Each number is 500 + 40 x the weight over its row's rms, rounded and kept within 0 to 999. Layers, rows and columns count from 0. Numbers have three digits each. The size before them is the row's rms in percent of the matrix's.

# k: layer 3 attention key, 256x256, rms 0.0381, rows 150-191, columns 128-255
# q: layer 3 attention query, 256x256, rms 0.0353, rows 151-191, columns 128-255
# v: layer 3 attention value, 256x256, rms 0.0524, rows 128-138, columns 128-255
# o: layer 3 attention output (transposed), 256x256, rms 0.102, rows 128-138, columns 128-255
k150 100:603520282456485511500517522531494524524473468584488498525464539487545527546496508479447486518488404491491552539473509526479516440527515507516550522546562549445590486495508453498494415498457402516515513507473496484565498526506445503504435529419511467519447539462549565502465506494549528501515535464501521467536484525458512558504508512531483460531542469510477506581480500561527515493523
q151 094:435512503521553494550491518502555506485559513587496512509472490518473500497575580563502502487547469478611573531440537486483444509550549459430457557535511486459465550494437486429524413466523499507518508524469470517518485516584531566500489515481550506504485459580471546492538481528523466537577378499614524506523496454557495505548439473464495493558467527491473501493558500500461498494561
k151 085:525515426523506468427547523505496498570553552494562515539524513497524447507455457501551466502460479473487479425465443482516490451526561565461497540517444509551551513481429529433502518543559594462502473451547487497615492446441528443449535567584504494469531526549496443519499515456457540513494513470486495552505522493535516497518489524415519461528512534514501565513567444457503521542473
q152 109:467526475521509521448544493522509491492465454506480522506486487469565511480548476481465503531537512493508469476534423523581501519495449469614466467532432502473402559515502587422604487477604534486466475463510462473505435496498598505471558430519475492535452517505513427513512541516512508530468470502561463524525518540509532521483553522528493458477464518452434488500524449549438464504473
k152 106:454500721478478541461455465488488479500519519472468503512629436490428452416479522543600491492528599474495474476438490509491497496463482491476460510488461523557422532520487510529547563504515527515496540447533507571460494462566556472512511505531466548528524518551439442500529460461416487475475457563453495486464488537521457417511512473476496493522480515500461501502527463528511479537498
q153 106:486511547531493483505497532436570470477508498441547410535522490534459458460497515492530451436498539489450503498513539514453560523489516558429465523439479455590532504545497451528468524527518560543552505589554533535505551459488483518513480548545511553495543479571453505431474542444358482512500493460481493572492491523516458410527555527427551527523488520500555500536502443509498538518432
k153 108:519504319479488516501561516542513529540498472516523534470496562486451494548474481523503500523514399496461544516508497545480569512525471468496503492534612499521601474542500459541466449558457478523577467525491500518570482530475434522527411478406492526455507478518471500480495465531486554521502497446522521484513527450485509436467488471534464506522518483524536543561519488529546506514486
q154 113:553519443504505507530511496513442533483467498514511503518475497509461459489495520460445479528518452572466553480455539446500565480512532548445501471494457461527578459467481408481467491586494484560551535520468512464493549442387472449464401499464487501482487573472493524511479449524550423543529579495465509473568472517478527534567450515497474473548531501543610500516522548480475487478536
k154 108:512459538556502501485495520503508473519436481543486508509409495486582545528497515510415466497539478500533476502488527493486499516492525538525543505558402486413425514488509476405497523497479488521485522521461482476452495450507486489474500465529520417472506533447632556530478515473587510584489532524489434503475525496514589664452467561509447507531445548537500486413473510503442471471556
q155 106:499570450405545573486529518505483596468429481486571495458483502416573509501479496530432495531464465471559516500509504506604527554493498450602525513559516535411553533449520501463534489458559496511472527476512444434551449536458523494477503489470508459453460477457564486584564469467572470499471504492476505476506518502475536571453478498597496434454510433505485500536470516472456501549484
k155 106:434469696512478495488509510439461457461507488502502488518498454485576493484496519493500480469508555490525457459503487488568476526468481489509479505472431503474394531498456526491500602468504517507447497453512495526465500488509520463491543471489529432490508550551546459547506530466531473484462522543507449474485480551544511574438531517505452501469502579494491473415508460515424478469512
q156 100:525497531571452496519483487477447485449518534533505525572491514525532448455525591489484491496501510500475536513462544473533485486462537479404487531527463413478463488487441469510572499484454561513454500499483498519497482488540511452504448476464538506506475464540527534568520510495572503535506517534449542457459454508485452482572486506434478522499411511470464549467511533543434414429548
k156 106:467466771487499453525478492498552536463535539431506474497583448508435467457476505504584499550478561462511506469504491453484489473475480498493449506473485471582425511501469560472526535495461548490500499476523510521520485450486559502493513478556504562469504504525394460512468524477431477470520505514466513513514524493497471441490529554479519558515524487465469493491505467500477461517474
q157 108:503426516568486464492498427467521498517540539517489509443480515496542535471522554594523495509541450441488511523484597445467514495574551446520552506504510461521497484463508458420537453594454512384509470532441535540550487479521501511467514541487510458432453433518477453467506541564513533495530459492494533502527515477477468461513441411440498534531506419487469504497533591474544524537535
k157 103:541564273506476523507527483516528543537473487570539485509460565489532548522494473526511504510498430482473505472558520490515495518523495515498480535577559444471566501482488495482461435539490461495509487485517505545519526539556478432462507533523572437497439498447540547452530490539585455510533511497549536456504474507507553587504478453509474473538452436470563501499473482487497506463451
q158 104:527530474531507526514544598599490556447517539529474459505486501466523486523413342426465514494452529545555463448504447554520519458481457557496493516519432499466505439503545541471443489433495495588473545447523522534548493544460505488486535454464450468478490510477481437433452533486479395526501509516518460453501528510443548547413455569493514442473521536559518478457483469478461475443431
k158 102:411500707540470502510525504492435499525493474501481503494477522550484490512477436493463513501515575467497502512536484518563491432495502492557509514474455471471414477515492492553511554474511545476477493482452468519465459429519510542506520550545513451522540524481492478492480532523487479542495441556447481472497485530536521529431515541404473504530496519522517499446501516497486518442545
q159 101:477486555501528556463471463461522455494627547529520537502540493531448534476539481572512551503510517503539486578505574549514475475534495455554521534460532489480534553547577485451549438560447493411538449504475426551469523487496431557516505545477536485481497504544484464502516503458513588431463457457509488526481490457490452468577477464457508528488491487495449510472572520480507592561484
k159 104:554510280500448503509525509570466490556515546506576517480442573494514476497495491507522540528481387516476512523505445487494492483519502481459488533475584464490652545492464521497488437512495462460489491519517482508556521563509487487484483487466526531428436504492537499503508511555512489501533549429540519501499470529492519416517434476514520514525480457523532537570476450531544504511516
q160 128:500543534537473482472456555481449466533473514511528500528512503494577460540493552555481484483476566469546486442521488505468471510456545555516518500497454445486424516458456525464555558564470531570524521480504484431463503461555507454550503507563482473513516427460486494523509472483489493503473445555489508492458520508564539506456491560474506544443521539496472496492542411459441451482460
k160 112:470478634549504496510499499494499477467551548436507475500588480528457480477530484502566495512439609512545527445475502527447446501522468513500473453474527504568483541526498491517559552471525569504510507462515549494530513515537499493477524498561477606508513518540369515518515482475313499484483465521508434504491573512535422343480566521479517558448504520488492472521524468486481505517490
q161 089:435488477476513479440431514516575554479507496475439502481523466500489469459495496488477544505465539499520490528506502499424496464601483473506486492440499515453487542548577541529516487548442440474480482466518475533490516582478490521537577463448521527471501509450508401464508495495460543450515514438545528491563543524474481502467542504569495544521504470420380429502463552478497529513463
k161 091:612452235523500517524536505570463499462502544507512554513510563473531549481504485481513585466492391523470513496488487461487552482535499528535502559513559468492590474482471483519526439569455476465510506532475455499491536551483458447534507560467469521483472526570488457496477491530523473463510463493576567490491475499523496448447523457529488494508533430411532546526529545510511488486466
q162 082:442425569506524481485487500495522492496522471512522466529475467522476494492449603529514493498506471533518527509499473523458599482497510555550516444465475529488520511610512440528445470510492573541588487485546474511496539481445515503488455489600488454518480561438455484507446521487516551510540562487378560572527516530480488474475540515532504441465533546448549519458504504498506560507501
k162 094:507536452516516489552500448547507480522532492435522542486522455506455494487452542543523497509484495509435541512510467539506494518574503460513502504491597509525600452564495467516427493474462471457518472541462518564581511560491494563526454487515479638465484469511446477495487516540378498465493511454539501499460507535503452365545534443568508537511482469542548498600525523555521468509444
q163 094:451454492421466506485460481528509536519496493456459462493525473538473552444483525409500522491504488478456521511475477465382521484501530465537451461482525542543479529524562525526370484517485522518514527464542502499509530496440501462427481534516444558561498556516525512499480475452524544489466564439455527504512529575496491557553518445546440491528519505461534543519449563568510517531467
k163 097:586493433493490548517506505519509503474460492530433517478353586483553512526472565486419478533512481473487510528491520501536561489510491449481533531501480518443485436528535494469499479533454470457537525517440464500470509521464469493501408439509478402540483565507554507526519465542615500449512516512435575520472482496452526634472493451484515467513475481510493525481456538543509555478519
q164 093:477521519469473492490539476472499445469578509501473459533492473497425529553518426527539492461593449565530522473513497513492494462501497548476456520481505546519560493544478478562434479498475468471512456461441460459482507529478487561618447479500475511521491545574493455362520511565420471508519535439512478466500440469462475446504529491490539545566481522460554469546541518533523532506501
k164 103:559507222462501511529534502534512563483448556523466510533450579474483493518506498524431542457495430547453538570524489477460504488520493507463546534556543512448613455474510471465494435494513436488530498537476486477510510542554489530508508529477492482476474456470533541489493462496536504540461497463537507514467510513514543554492465450533507487523536439533535452554471524509498499526515
q165 113:556543391487479479457493570581458515516425513440509461455492492505474526525463473410481445537526423491464515457536472522485508548481473581473493496532506522524478458558484544535391501449516487490496514557532523491513447567458505490527492477513484513477477553502506517480475475508471402433560526508489522550476510494505504522455430510567533466473573454505616466484454525469547507469436
k165 111:516499443440487515466481484525491563483491436566455522464376555474561531522467494482404466473546474455548505525521470493521542501521541496486516523501390468465477455492497465484482486458519489485435517515434462430452466485481462507493513451457526403521529536476639517471504498519620536551490532497462519473517479484503559693466480528497494468472510517551532512445510507499466515522551
q166 088:437544446462494586447458540537548476411507475492417543471493497468489428502492401460502500524443511510513530498515470510506537555483391435604467462529493526428545594517574542467518504423542477499517502463570468529519459517444523506520493488453462506504505485500522403500564491481556467523480525465527558493466486458483534526512515443566528415465520489483406496503455520506460464526477
k166 090:518485608538505542509431477487492512517523497526488483513526488536471492501539501499513482479551556428491440497510528491569518501386486524517451507469401461512440481493487519480532561487487509456465513425510477519380445485556538485541540457469493453536519517566561483507518517507550529503483512569470490528467517543533449641499513558431549500474508529506480464374506453497498517518477
q167 117:449534525505498509488499500499536462535558543522528506470490508542530430474544512614502504496483492493556537496499563451480445521550518430560498520499535525476482512548490490450514473522486489435516494471464489489483603483529456482478497556550521513476532490454482507425467487501503487460526454474542466496468503501546448447517512461494539527521498391522460490530545511491525534575553
k167 109:516472382509496475452447483516551489500534515452557482494582465546451528504483503529623566468513507507469565465480460499505511522523440520477469523506576494566595501532461447500486494524514489493496487462537519514576519525563445507495505541544510630472508489545436514509496508556406520442504534433523511537462467498470435258523464445513504487496470474471551506544499456479530479548471
q168 097:474470486494490502501494532461533453493543483530466515467461520456553507470475549510434473491452446497561529538431538470508465459500578422502525526460437471454465477523538478475577462503499515439539476527506473518516524491475432496470446513394507504456491482536538567517590488511526546536483525437550534522486587496525521538577472482451457514480444479494431487442512506523480512520574
k168 098:451459702476540454517469483482446468504442510458516456558550468535554460471523519501487434497464557488512421464464506428544487484428495530505455496417406463504415549492424535474509531500515524520479513532548556544441558450502566481456516511479544475531524530467491524493517538546499472517537481506519506488532499503511489592497495538480481471496486542519453537442561466489440472505515
q169 089:498484468477470496542496514481518494473463542480488483516481479529445605514556475510541517455524517543546494504627610580502520509481501534442540487528510516541470565578445528531474478479498539473463478457483481517539491500483512526556512425548459543537460527573478483431487535560504472459516516487476435556456447520550506506540493481565478514488493521472507517465557515524495455416461
k169 095:587460341482535579530503497506543523466507530534495532518447635451508516499473469447457488498468459517454559569521485495525516499512486480444555504497540490460623533524506433517497442527481409528514504488449486450521517560522487497494494508402440471499449507471480461508459476448558468494509462508519553500507478494447495505471510465533493516535527521503488519544480571520528491506445
q170 082:460503466572447534463541534424417477540549509465530516458455543535453530564476539461447501496505489607419474511540554486480528583414540576523518584497501498525496491523538475403471505505478519494500519540465548504543533463500453552459448511523441513496507546586511565490460539444458514500495609440426531538542492491476549532525441559473500507500508542501517507437526540526491468516498
k170 076:471473545509460525489509544494450555635462518492496499504426511520509518516557524492372439504457568429531552481463508494513486521497488437446502513474550522431517479513544513516517478479488438433547479514457475385510486493520491509514450476495520497488428503425581483387474472530553518465506523495476426442513560443492531599521436482471516538548482562560480457483509542568502510553552
q171 092:500483507502494519535553453404557498511406515515503494519445520482519526481565527503469436505477449468560508554453508451467486505501505474447507568531502501473452485468467462440518499447473514473513525520467543472477503493502463452480522521479488548554502453513478485507500488415493539568539458604532526496481618527494530517555434504497476467500419457479506500538478504559428452515562
k171 102:428456714482477460465492513445506498454537508484517494526524448513465501516477540538533454503535567469557456525475512495455500486441566509576469509489434501565389536521475568514496571527507575532488505468558530518504507516466549466483537437567500499503598560546485482524498552498442498551468504522465459543501521490498470437497498555492516506482500515497491487504551482466453487508477
q172 104:503524516495501535441527525514497468537564518497526568489536529505502414483538409584489509486545499520552485524498504485527459555530471491577506524454503531449533561521535536509512451511513505499573512485480437552520555504518460498554545569571530481442492409497451524466495549453495513484427443507515522521465537444553454486517435469453510506513513499513460430513494453470531524571545
k172 097:564482349518489463497491554518485479534514533523558456495495501492466501508521516510611522512502435490474539440487495483518412524431489487475500519504583530616606525522509492469531473478522482478456488459525538489522494494498465519486518516583482592503503536522472553448567504571412466478472481474503518493470505504528472316511500521410515476469466507475614493513508488440482534520528
q173 086:478450532496503516482438436489481502472535467506438538516477501518507592455601442501534517506506469484472432533507537516502476537534427440476550478455484483471508541566512538556492511547519515417448437498529469596524476532485520496500500515453495533514483471531508507501502465563487494475509473478525520494478479475475476518596456530505510507489407469487460523551499554490588548513456
k173 099:571516304492460498450551516559497522508466490541481505501433555458541474499490509521386510507519385503424522543490489475559500515490508488524512517595474458394516476439520468482504476550477427456471494503506468493462485513491489480502534546474574433509465508497580508535520475461575451486482526523488507543518477524490560671475490497468517480524481450485458490497445507549508534489458
q174 095:520528546587503512554486452493528484486551501512525522498447519555524522487532473530517498491488512499523473470450543483459515563536483439495505514505517479477507512563404504467489453524492526445507414469496495554525586499464457544490550509473512509513476461473486533502544494514520430516556493512535484549436521442520511514578469480433513536526441463508437522460532527529423440507567
k174 096:511476561462459486461494499547540456518569494468533476559562482535436477507525484467663543560439583466474480476513506484557510487520479509490543520476507479585469509521512488582462531491535560510488484519503560546536522563572564538487510548492495596472545534514397477475535521488393487453558528499522483457496508474501458343511473510414511506551527505481517501525514492473497423567437
q175 078:533429519512495536574463543469509534498479416509536546461496515489453569535506438550525516474534547503551527468515441487527452484522404529531512514490516578557527550475508497487567497551542501392444536506496486530503552595524456477552535490560503486419486455482528543527592528563513484391434447523499496450520438467513504447494487512535473506562473546444498436547508444485543591528450
k175 077:589537382495484512526524539530479522416510503491559492519566456549406520502506527540529569523530500531443518482458530477483502495532472483523513435564514490476534470471495497474503480516500508566520555507521492521586516518487515501437510516503493578537467432467477449445548494440453512456508489432528522532449483455445404400507520518469575393501542533527441515655488534485500532464469
q176 120:457425519404536512494471460551570574493539521512476487525531490509526450481555458507540513530511485517493530547518512470499427526570486420560506533483525512503502487532578516543508452519487489390517471468538463574531472572496571502534563459495512550511480470491495466520528497562531495428526442428621520493487537558486460486470539437515502531571488442466469463515547546520598571554490
k176 111:565512215461494519486547521505497525535521501551448532508463582419554525496474513483423542530509421512511525555505561448548485449520526528496537523518580459469571484484476511496504439499518435505460515516444520535500509521509457455529507521462509425536446524506519505522508513509577461507485558453528558529470480536536545619500467478522490446518522486509532469509414536511534524473488
q177 113:579530436488437560474548533491439502540442488455511409495499516482442495493439434446469487471453503514409535500559499503492522501432495558479523462498480504564529483511505484563461540536562486608480516496558561436529517456429503483467485451509470510495483552478545512484481511445541452519477572489449484523456500569455467503463558511492559451464531519523578515515465488485513494483454
k177 104:467506635508493492521486495490468488463442509513406477474423491515522495565533461480371497482513543495489500507527550561501506487466520519482491429480463532402424515438496512486523543433478471507483512510442505519441476472484512524528482446506474407540459552471633536498473498478581544502505509574405494482524572512498515653450499498478474502448547566508538490448512521513446499481540
q178 092:488493498553535512557476505459485506516505582473487541557486481515503555484485475562477496450518468473549508435529514547575430492547518460526520504505512460473448514441418517475503522479505506470468514427525524473470493527553519444604547436474449436496491421458496530489490508519501540507537531492544445494457477472549534494438434532444507543481547554491460527447459419506545530436421
k178 090:492510680493512468458532516492528496483557490424528455469591442563493455497503486537488551509412592477419483544491515528506446494522485506507468458539460497483400581522535474543544481437493562517498497418513508519551496507563525537474538531478461546513529559507353424423525494437441494527553483468506490492531517505511512429474546559478510494512482517513454549529506524521493520517498
q179 102:417450539440577498421399473516496505507502511463528542518579485462483464558476556440547552507440538521532448514556483494485478512506468454581530459499413489451457580455544482471576503424501560501461508494516473507509461512512552504485526504512506481543487565492474464540564514521433569502485451539493506529496520500519507472504518509550473492544437503456439512476494513477452554528493
k179 109:476497568542513519452519464511528496487573517440530501512575411533434487492527495501630521491430526535509509491502507489489482537490500512453460458473553495538502535499526522524514508500494570472497528519522514528583554516480512466531467501504446612524497484570399419540511501467399466472532492478553528516531483514538373294519510480482452481465480542457493539604494507533510465502496
q180 099:496475465468471496550500561551573461546594485533489524490439490500545455539498474502480520564519454523541523485516541500540497477569505484502494595472522418414540477470577468426453434494477509394513451566485453535509536502548474504436463457478510487464493445505544501459472516505527497532551463514520513520499468470499555510602467498516518479502467468535497513501513556530518523510593
k180 103:455477592518470534470488478512468471522451507559541484492466578487543540505495521541471465522521489434507490457498472485485461519466527517523466526485430456492333479448490535441486521580475479523495502471509489467444501476473528477465578456535556411537527524477610501488528520506556506559465509568492467498500473566551525630527485550449483461515504521523503501411472479487491455501536
q181 091:534490484569499514528487462506542448483509501435480481536500483554445571533505486474561485481512516564475510468575454476491503490488508562498505452503491531529496525529440571606481557564522565518413463518519557552554492506467509520551537442541475529529508534506479526451480503478434501498508545462497490498497474567534505430512516538519549522485534535413530538523498474500505484464486
k181 102:561546273455508553534530486521515545487486519541466533491510531515463540524466520474465518528423432541471535549493483519465476489559474457487543491489586480454612504500524451565499463509478449488508515520490527472527513542503494507477455495441484554465465479508495511512514468466506492467475481472545511500503506500552480489509466475522512491480495450512502475544481583568524517521512
q182 084:466503504476467529460618503508546510555527489535532432490489474484474530510427445543608528478474537470505531412486497462488498519473536456595527537456486501510534557523528577506543482495474481505512500405481512530493572480487527458492453569502502514492467481391528454449537505446466558433468488466514492543510506487474442472455490480501529458517509500547479492509465473469531535553471
k182 084:599488369517510500505499535469451450492487514488502533488491563529490515493488494491501544482482444515424539491515499531530514502507450497490473459485625462475514522516505472542554417432492428494478506487521546546480480535481495524490499510465483536516469464465509561505540505569497530464524560474535493474496499494454491465532458430513517508450450521565502483473526536523521589484444
q183 101:577510494537527556545543472506446524549426532493518509471472502463601516515537537489422394508542517450568484502482539493539526507519565503541485536560451500402440521425461462483527509452430519492451538489450488442440467492483506554540534519492523407515512465437512528515499546485561507517505439546521468429503531549559539527512435503512477444527514519434397512468470460518415417501547
k183 110:403518736518513496470444454446493472509516503464509494523559449514505479467546525488520470510519611488531479511485512470473460493473496513478485454460417476513416512510486531466522562513511564507493488520528491502456529493494529471502529467535502499544547484495468437520500502479452498461486511532487416493512481461523460478545534529480528499514499519500512510455512492426468477486511
q184 088:513422497420455483429526527541588546461515448493527524446528505490500485503537487588505589468523487503522453501448444414498488523515551485504472483484515537507487514525514513510495434571479488451541461452459489515536556480493536474502584576520481562462539467488540438475510470540517464326519425499570559491555515488548446498474497433531536504480566473483479467481541455442572536520455
k184 100:598516232489537533511578520556466496490489511565529483500514544525500512494445520506492571513582414514501521468520516454534487484576490490516510501528561528477586465521513468519480390541526446523501525538456465465515476555506495499489494506470505422509506492474564555489488460567533489500507493440515581553504494509490494530524478482569483464492479519495518517525492536500513499489464
q185 099:515471465508531521426497504521419598470488518512506546453495517427604503450552462503453476488463504419568510489521466527484507510538516438595500482536462511407480517492468509471562471535506501461468505450496464460468476542488466481508526455529494388468463456415574473577533422533581531438470403527541525499494490519474518554500484462544458523478493435499466478511455483505491536543526
k185 103:431469690540503446486511485493496449513520515482507475489586463545545474477544531514523528527505566494506482519496531503502482491508518510502472538443404514533400506494435497476523535508495502535447515467537488492446502438496563457506572492521530417530498471483484464499513542507458483449481472541463450458487486524536505525498531538488577550461514500475489483446517463529447483486505
q186 081:512515466498555519533492523512516510449492443490471503498468505496538438516437508500511518466494507524513461492514464515520501502529541568495400549533478518456503436495500492455500560499498500589522519431530544453499498546551494505564487509438535498452520500530507483516549442530551494516457495578518500412494518545476532530445523508532531464424483471487557496471384522476492461475519
k186 104:405487721543493457483540490461461495499521514486525454509548414529453459515488459533495476506513571494501417452503483451485472477479488515489484473439426531540375529500454519498533573475482545483470476484500560496445477447486504503507539449557511453505551519546531468498474501455460521480444465554518496500533530517502507527477523576482513520461484533501488512409533470524480517477555
q187 109:445480488551519532502482437472560467510598560514475537509467520499493461495585436502516516472498492453540523526487621543447457477570474453535506518482531506502523475475542486467494462519530536391554480505497526531500501505542492518479526517463582498485526418504519530446472491523492543456535403456581553524486504485515516486546497452435498537490470411475478444490494561510532550520529
k187 105:547529288493496496504526490527472558513458488646503487502417575430586542532542474458479495506528411496481477505510520525555475506483508544469504531481511462482539465493463522472522422556496447493464563528541466532514483525514448484427573514473506429530481500439582520455528475527590476503497471478488530494496458500493557577492490501494502476525510445482556496454477472488502535507421
q188 099:502420475511529520459431422471511480576540429537499498549505542572498506500460564489522554468597517433460501567524533476477530483497539507512495570444475441520501471523449478511553514506481470462468462472475422536461493474543471506438464498468523501517466536550505529515527522539460532492440512483528508485547532508508462504522468479431473520542439517442506597522551520515446478521490
k188 083:571516510471468541460515477528477526574463520549537506520444558437542536496468496439468495461505496556484539561503513451549543490499503521521548540559515492470514455504534481475494429566532500500518457549469533441476476551509515470460492482481443466454493484456553513526483490467560486531592486477543535509541505469491578613494472441501527489471509519445456528510477480530476522548428
q189 112:556493488572485457532516530500411473515517516520462503495445506474553545536425470427491495481543450521499528444509472525540475407472504592465511477551458454515477457527480549501458500429503530549451526524497543494469456479554459517529492515464491476525512510516515573479541475572496404467527551504457492504468450498472546523502447539484477477472536586497542502442536438513504512439443
k189 111:482508617521545485551506533491502488468472507581461526511446485493547467485502487511403455529486556483525496512501491491493489469495537527509520501540322475451442450525540474463507468526493493488506501521485507397491462439530536558490488493545520415524549444426497490478466522434605527531522469515436467504507464487491546715476488532484491459485491511552496467429523495485465488451511
q190 102:491522495410526517411489481522460533489546541519499512466533522508509460484558455518530508559455496478523486543518435485494505521557522541542544470465534586439482462525531532558489523518502473440505532542485480502479557537481529513456530619535520497528480513480502498478409500430466463432494443472546553444548545468496494540543584508502537545521493467484495494537493526476544563582507
k190 102:529497253488500484521463497537508555520530440523491477484487511475558454541482508532503497460578412496575526506542519497507436475518553491479515520505527513507527468493496500487529482559572450495473540522460478480474524496458484512488488489505519467512485491464529538475526473548624500515472504498509510467522484482510569571507453490567546466562481491437563496488475486523522542501489
q191 114:450482510482489496511449464492503546486504474537501503473507448487522463449551581506475517531458555468554475547441464463506457517510468436604488506490488491455424489481564497416551503451508526448502456459532474484524452532521584478469520505490498467543487481527501507580493489507581540446462439525516490474537542470511490527543465531439436467504468482523380503532519504510454489501564
k191 108:401458692517494488443502513448545448525515496461531475532574430517475526469551513486578495492478608529482444503486454502504439484487490504500473475442508494555502496489479526464510562534488585550512530494544491525503541507521520460468526504534522519492557539530411415527518547452410473485477526508500503493507501542564416376515472522509500575506487498481464497472515470488514489500497
v128 105:533504488462528665512494429468484574494474486522577491450467464502503526530456495549487528479545489463510496527489473431497481514478476493488482555455519605490510507456455548515535520548569495528534396431505466548450465492480532481495452466542514480465493553493479464484530562478484536523490528519504416521517500488376496523534513462525483508469437454451496443509472497557499443574527
o128 100:477513510482537361471521542526465434495443504469474546514533521474498507512531470447433479562460465486574494549513503519514519497496491479509543430510492423562486482456493502471503522446496480448556550567501568515549542484534519447495529519428492498550504509518471543546494510425498590458598487529440577572481551502506482502498480567497539499542492522556476507485501455462497563566496
v129 110:491608487524596456532458520514444577447484461485493485435487483437487500528485547556497442563493488567520498482411538546521566511527487462508508450458486464472483551503447445450514480508465518481513511502501533450508476496472484472494495455507525507477526484497497537449407440450486495465611501505441473519429601442558516480403421524443399485580486498547482482471585522539557576512493
o129 106:495395496433508572461498412543509544494496547485502514543516505481502451478462464462496517504495529437505482520498448497474492441490519493577499522496520564473522474547593494551497516532532502519471499476511445500497467522534513504503586548528502489526507493452501441560547426488550470511417468492584505470570565566479499492481562498537495507437519470392467455535402512491538489509467
v130 090:495524499476476485499467383502498433548513480493509520494547516545505600527530564526448515559474508565554458459424601391468498505570479438520520520488502528493471433509484505531552490515525484465509443542468537507490445539564476473428507539568528478538507522516482560521450553500508505459562543477511495532566478427550516484509527481466367535601524500516473541493510469463463510513460
o130 094:551489493528514518507479521522541560420444469460453474509452491448505504527451451450509490412504518447459469459518430594503515492452466553484453481520524509479522554520514490534431540533484503607467533504465472469504460500497570548576559543491460572478517480556542434511463514538480459497375472549486486429443463519414503509467548504566541530434510522445482474514424528448514467432516
v131 092:515559496523605615485462479529499567536503524503564511478492507481516538471504498517536530511561539440517489422510498546508479507530478513501462499452496497508475625448401482498531536564563503542492460433507514515458485459504498552504480504558510528397546510528513441490511483497498534472562517506471444512421563560480539513416517497499451455542468459505518471506513547549551510435514
o131 091:470492508420512452491502429515481485476475474474498493500500493494494465471493460432466480590423484476536544613452453450485584429496525503529473450504499495525502464478547474524518524467473532436521521536513528518553527521492513428510524532415512457630511518468487539600558463435547561515510491493486529551517552558496456503571499555490518532497484506477478492524439483470481545574529
v132 106:483563481552506471487507423483501453506492499509509483537498519531510540495402583508501456530483511561497472512403581520486501411528573525508483504498503432525484519491504447508482523486474484413491520477548506466497486478534462396521565540539506491580485512482484511374457502463495467453491493491506542462473574522562497507588466502446547486570435473521482515459525374390516554532557
o132 104:519407494442503552467485568550525560458505497505477479482567530529539500519506484495483495452542488472468445483593442555433513543490458505475484492451522539475515482556585541549479483518500480646449523472511491483472484531443528552501478487490455576398520533508555471545493502530496510483451484470508486437531520506431548497370594537520473509420509510442537465497542550558541524481488
v133 118:490509492514587438539481501489487601443450433481534464457503493515490470537494506557491486522520504565497510523379505470504518553510539522500501444488491455541481443465557472504528506568479532436529506458492512431496447490525501502449477490515523508495466488511502553481445453513511525492517539539484457469484503445458476512496476519445381514530378496477488500502525542518547491555513
o133 113:497447501438496515426521529586503483493467561489486533522569511465496500520472440410473517526499507449500453484580476558507489460495463434571557524513524544467493493541525517514542510458533470551438518560495443505502458519532542488532552506557521536458490477449483456558528503454521450468475452522577543484543555547526528495425517492582494486487554490446521458516472479489566501533398
v134 113:542581499511567476514497485523480504521458489512518460413487497456469515539459588527493485524505487577517523437396444522510499563569519485500497495519476475531489542430504492504527479591472523485541520441475492449455462517449461413489513475510507504486492500479496484551454432484502515441540554508511453491457562457512511480478492552476434462561448484529460521468617485506519477448520
o134 108:469430488497496513491496471516481533523490506475498543551490505484515477486457400428479479531521521459509485574522482482489548433476477511551497476505515560443511474553551513544524527552539474490437495544528486477516488487585516511536558522576481467492509500490511499547560432481540491532407432506552494523533575534515503467419548497528488510484489454464566436540423509523535502567442
v135 116:523436500577378520587526501521509475519573494495444482499528521527500481391543486406492503439481502401497525457573509510482432557472486477521511466510488431505540539542555591498431498488480496531546412533537486500521495519558537548499485520471500462525503519485499493571551523466514464470524438450534519518540447551456467489509547515497537528441563501509481492515421521609472457470441
o135 107:549563484455474482581509541442493471500521453500528476485413459507475530465545548592549481522461458553496488457401562446554523513472511560437488479533457493530472498464357442551497520548513531471498519493498505541506525516449434485475424485482501480462540516562534522407495517514455498585489519482426499514426430510542515520520464473457477451557459509548488500470526485429439444442577
v136 094:497589516564497502513510555539495567513514498503438568513485556517531481482450499507492517521476464431543471465483492542524610534548436473519488486560493522521487599556547520479513488515468457434521426446480419484490426464476468585484502465487521511474503543477494512510530468485463509475582464482503498502569563500519515488523479504492559481517603503606518452478467424583518469644469
o136 090:484467504430505538520483478473490518473482503520503519502412463481487506482552506500531489440464494514507513456469543489464410485424609598478487470478516552546501433483421464583434495522518552488489526513535522467537505527548490430517457521473460455570509547502495488484515476471500497546481519501454505488435547506504550497485521494428434546451491408503444493452514512418499519416522
v137 094:510510492457486430566502559518485484498473497538441475444511477467487497560494495549480513518535507577526500529407484486492482567532549531461522431519495413485473513476565463489538511562497545498525492507489483462490510529453488569513474505446496521477522491506541541566456537543477573502536550559507489511584515407554474516410476503474373521443516526485440492511514551600485537539478
o137 092:492513500511492496488535439509525525486505590502541563515459488474463528519470467429500541473489546455492509466532505512521523436511497458588509528512483553468510491497445515459539520515546504443492503523479458508521488478605535483524525503579538441506444466413465475478506461486529407483464455527572511483477519502544503493595510466585503481523494428434544466537487477463577478531473
v138 135:454494525515484510458504390535553440543494491483549484625493507506499552503425516522503459599475505490497491460478583640508508435544545508501511525516526503499498536554455468493510469456515502417511555446536510494511554502536500472480575524514527463532508487489497498389439521507504461511476523506485507447414517512595515493535484475478534483532490486554493595496477377367519512483521
o138 129:507473499444503533491446524528492524462491474542493492436532537528552455519521464516467473388480483496463482576536407478432501497503449500423430500444550539479508509520611551537473466464505494615477482526520551467493468488463532501526451522451430548531516524490542544554499516529490504484443509470524476470541515547420498471454553550499512494409532547433593495489561573543545562478525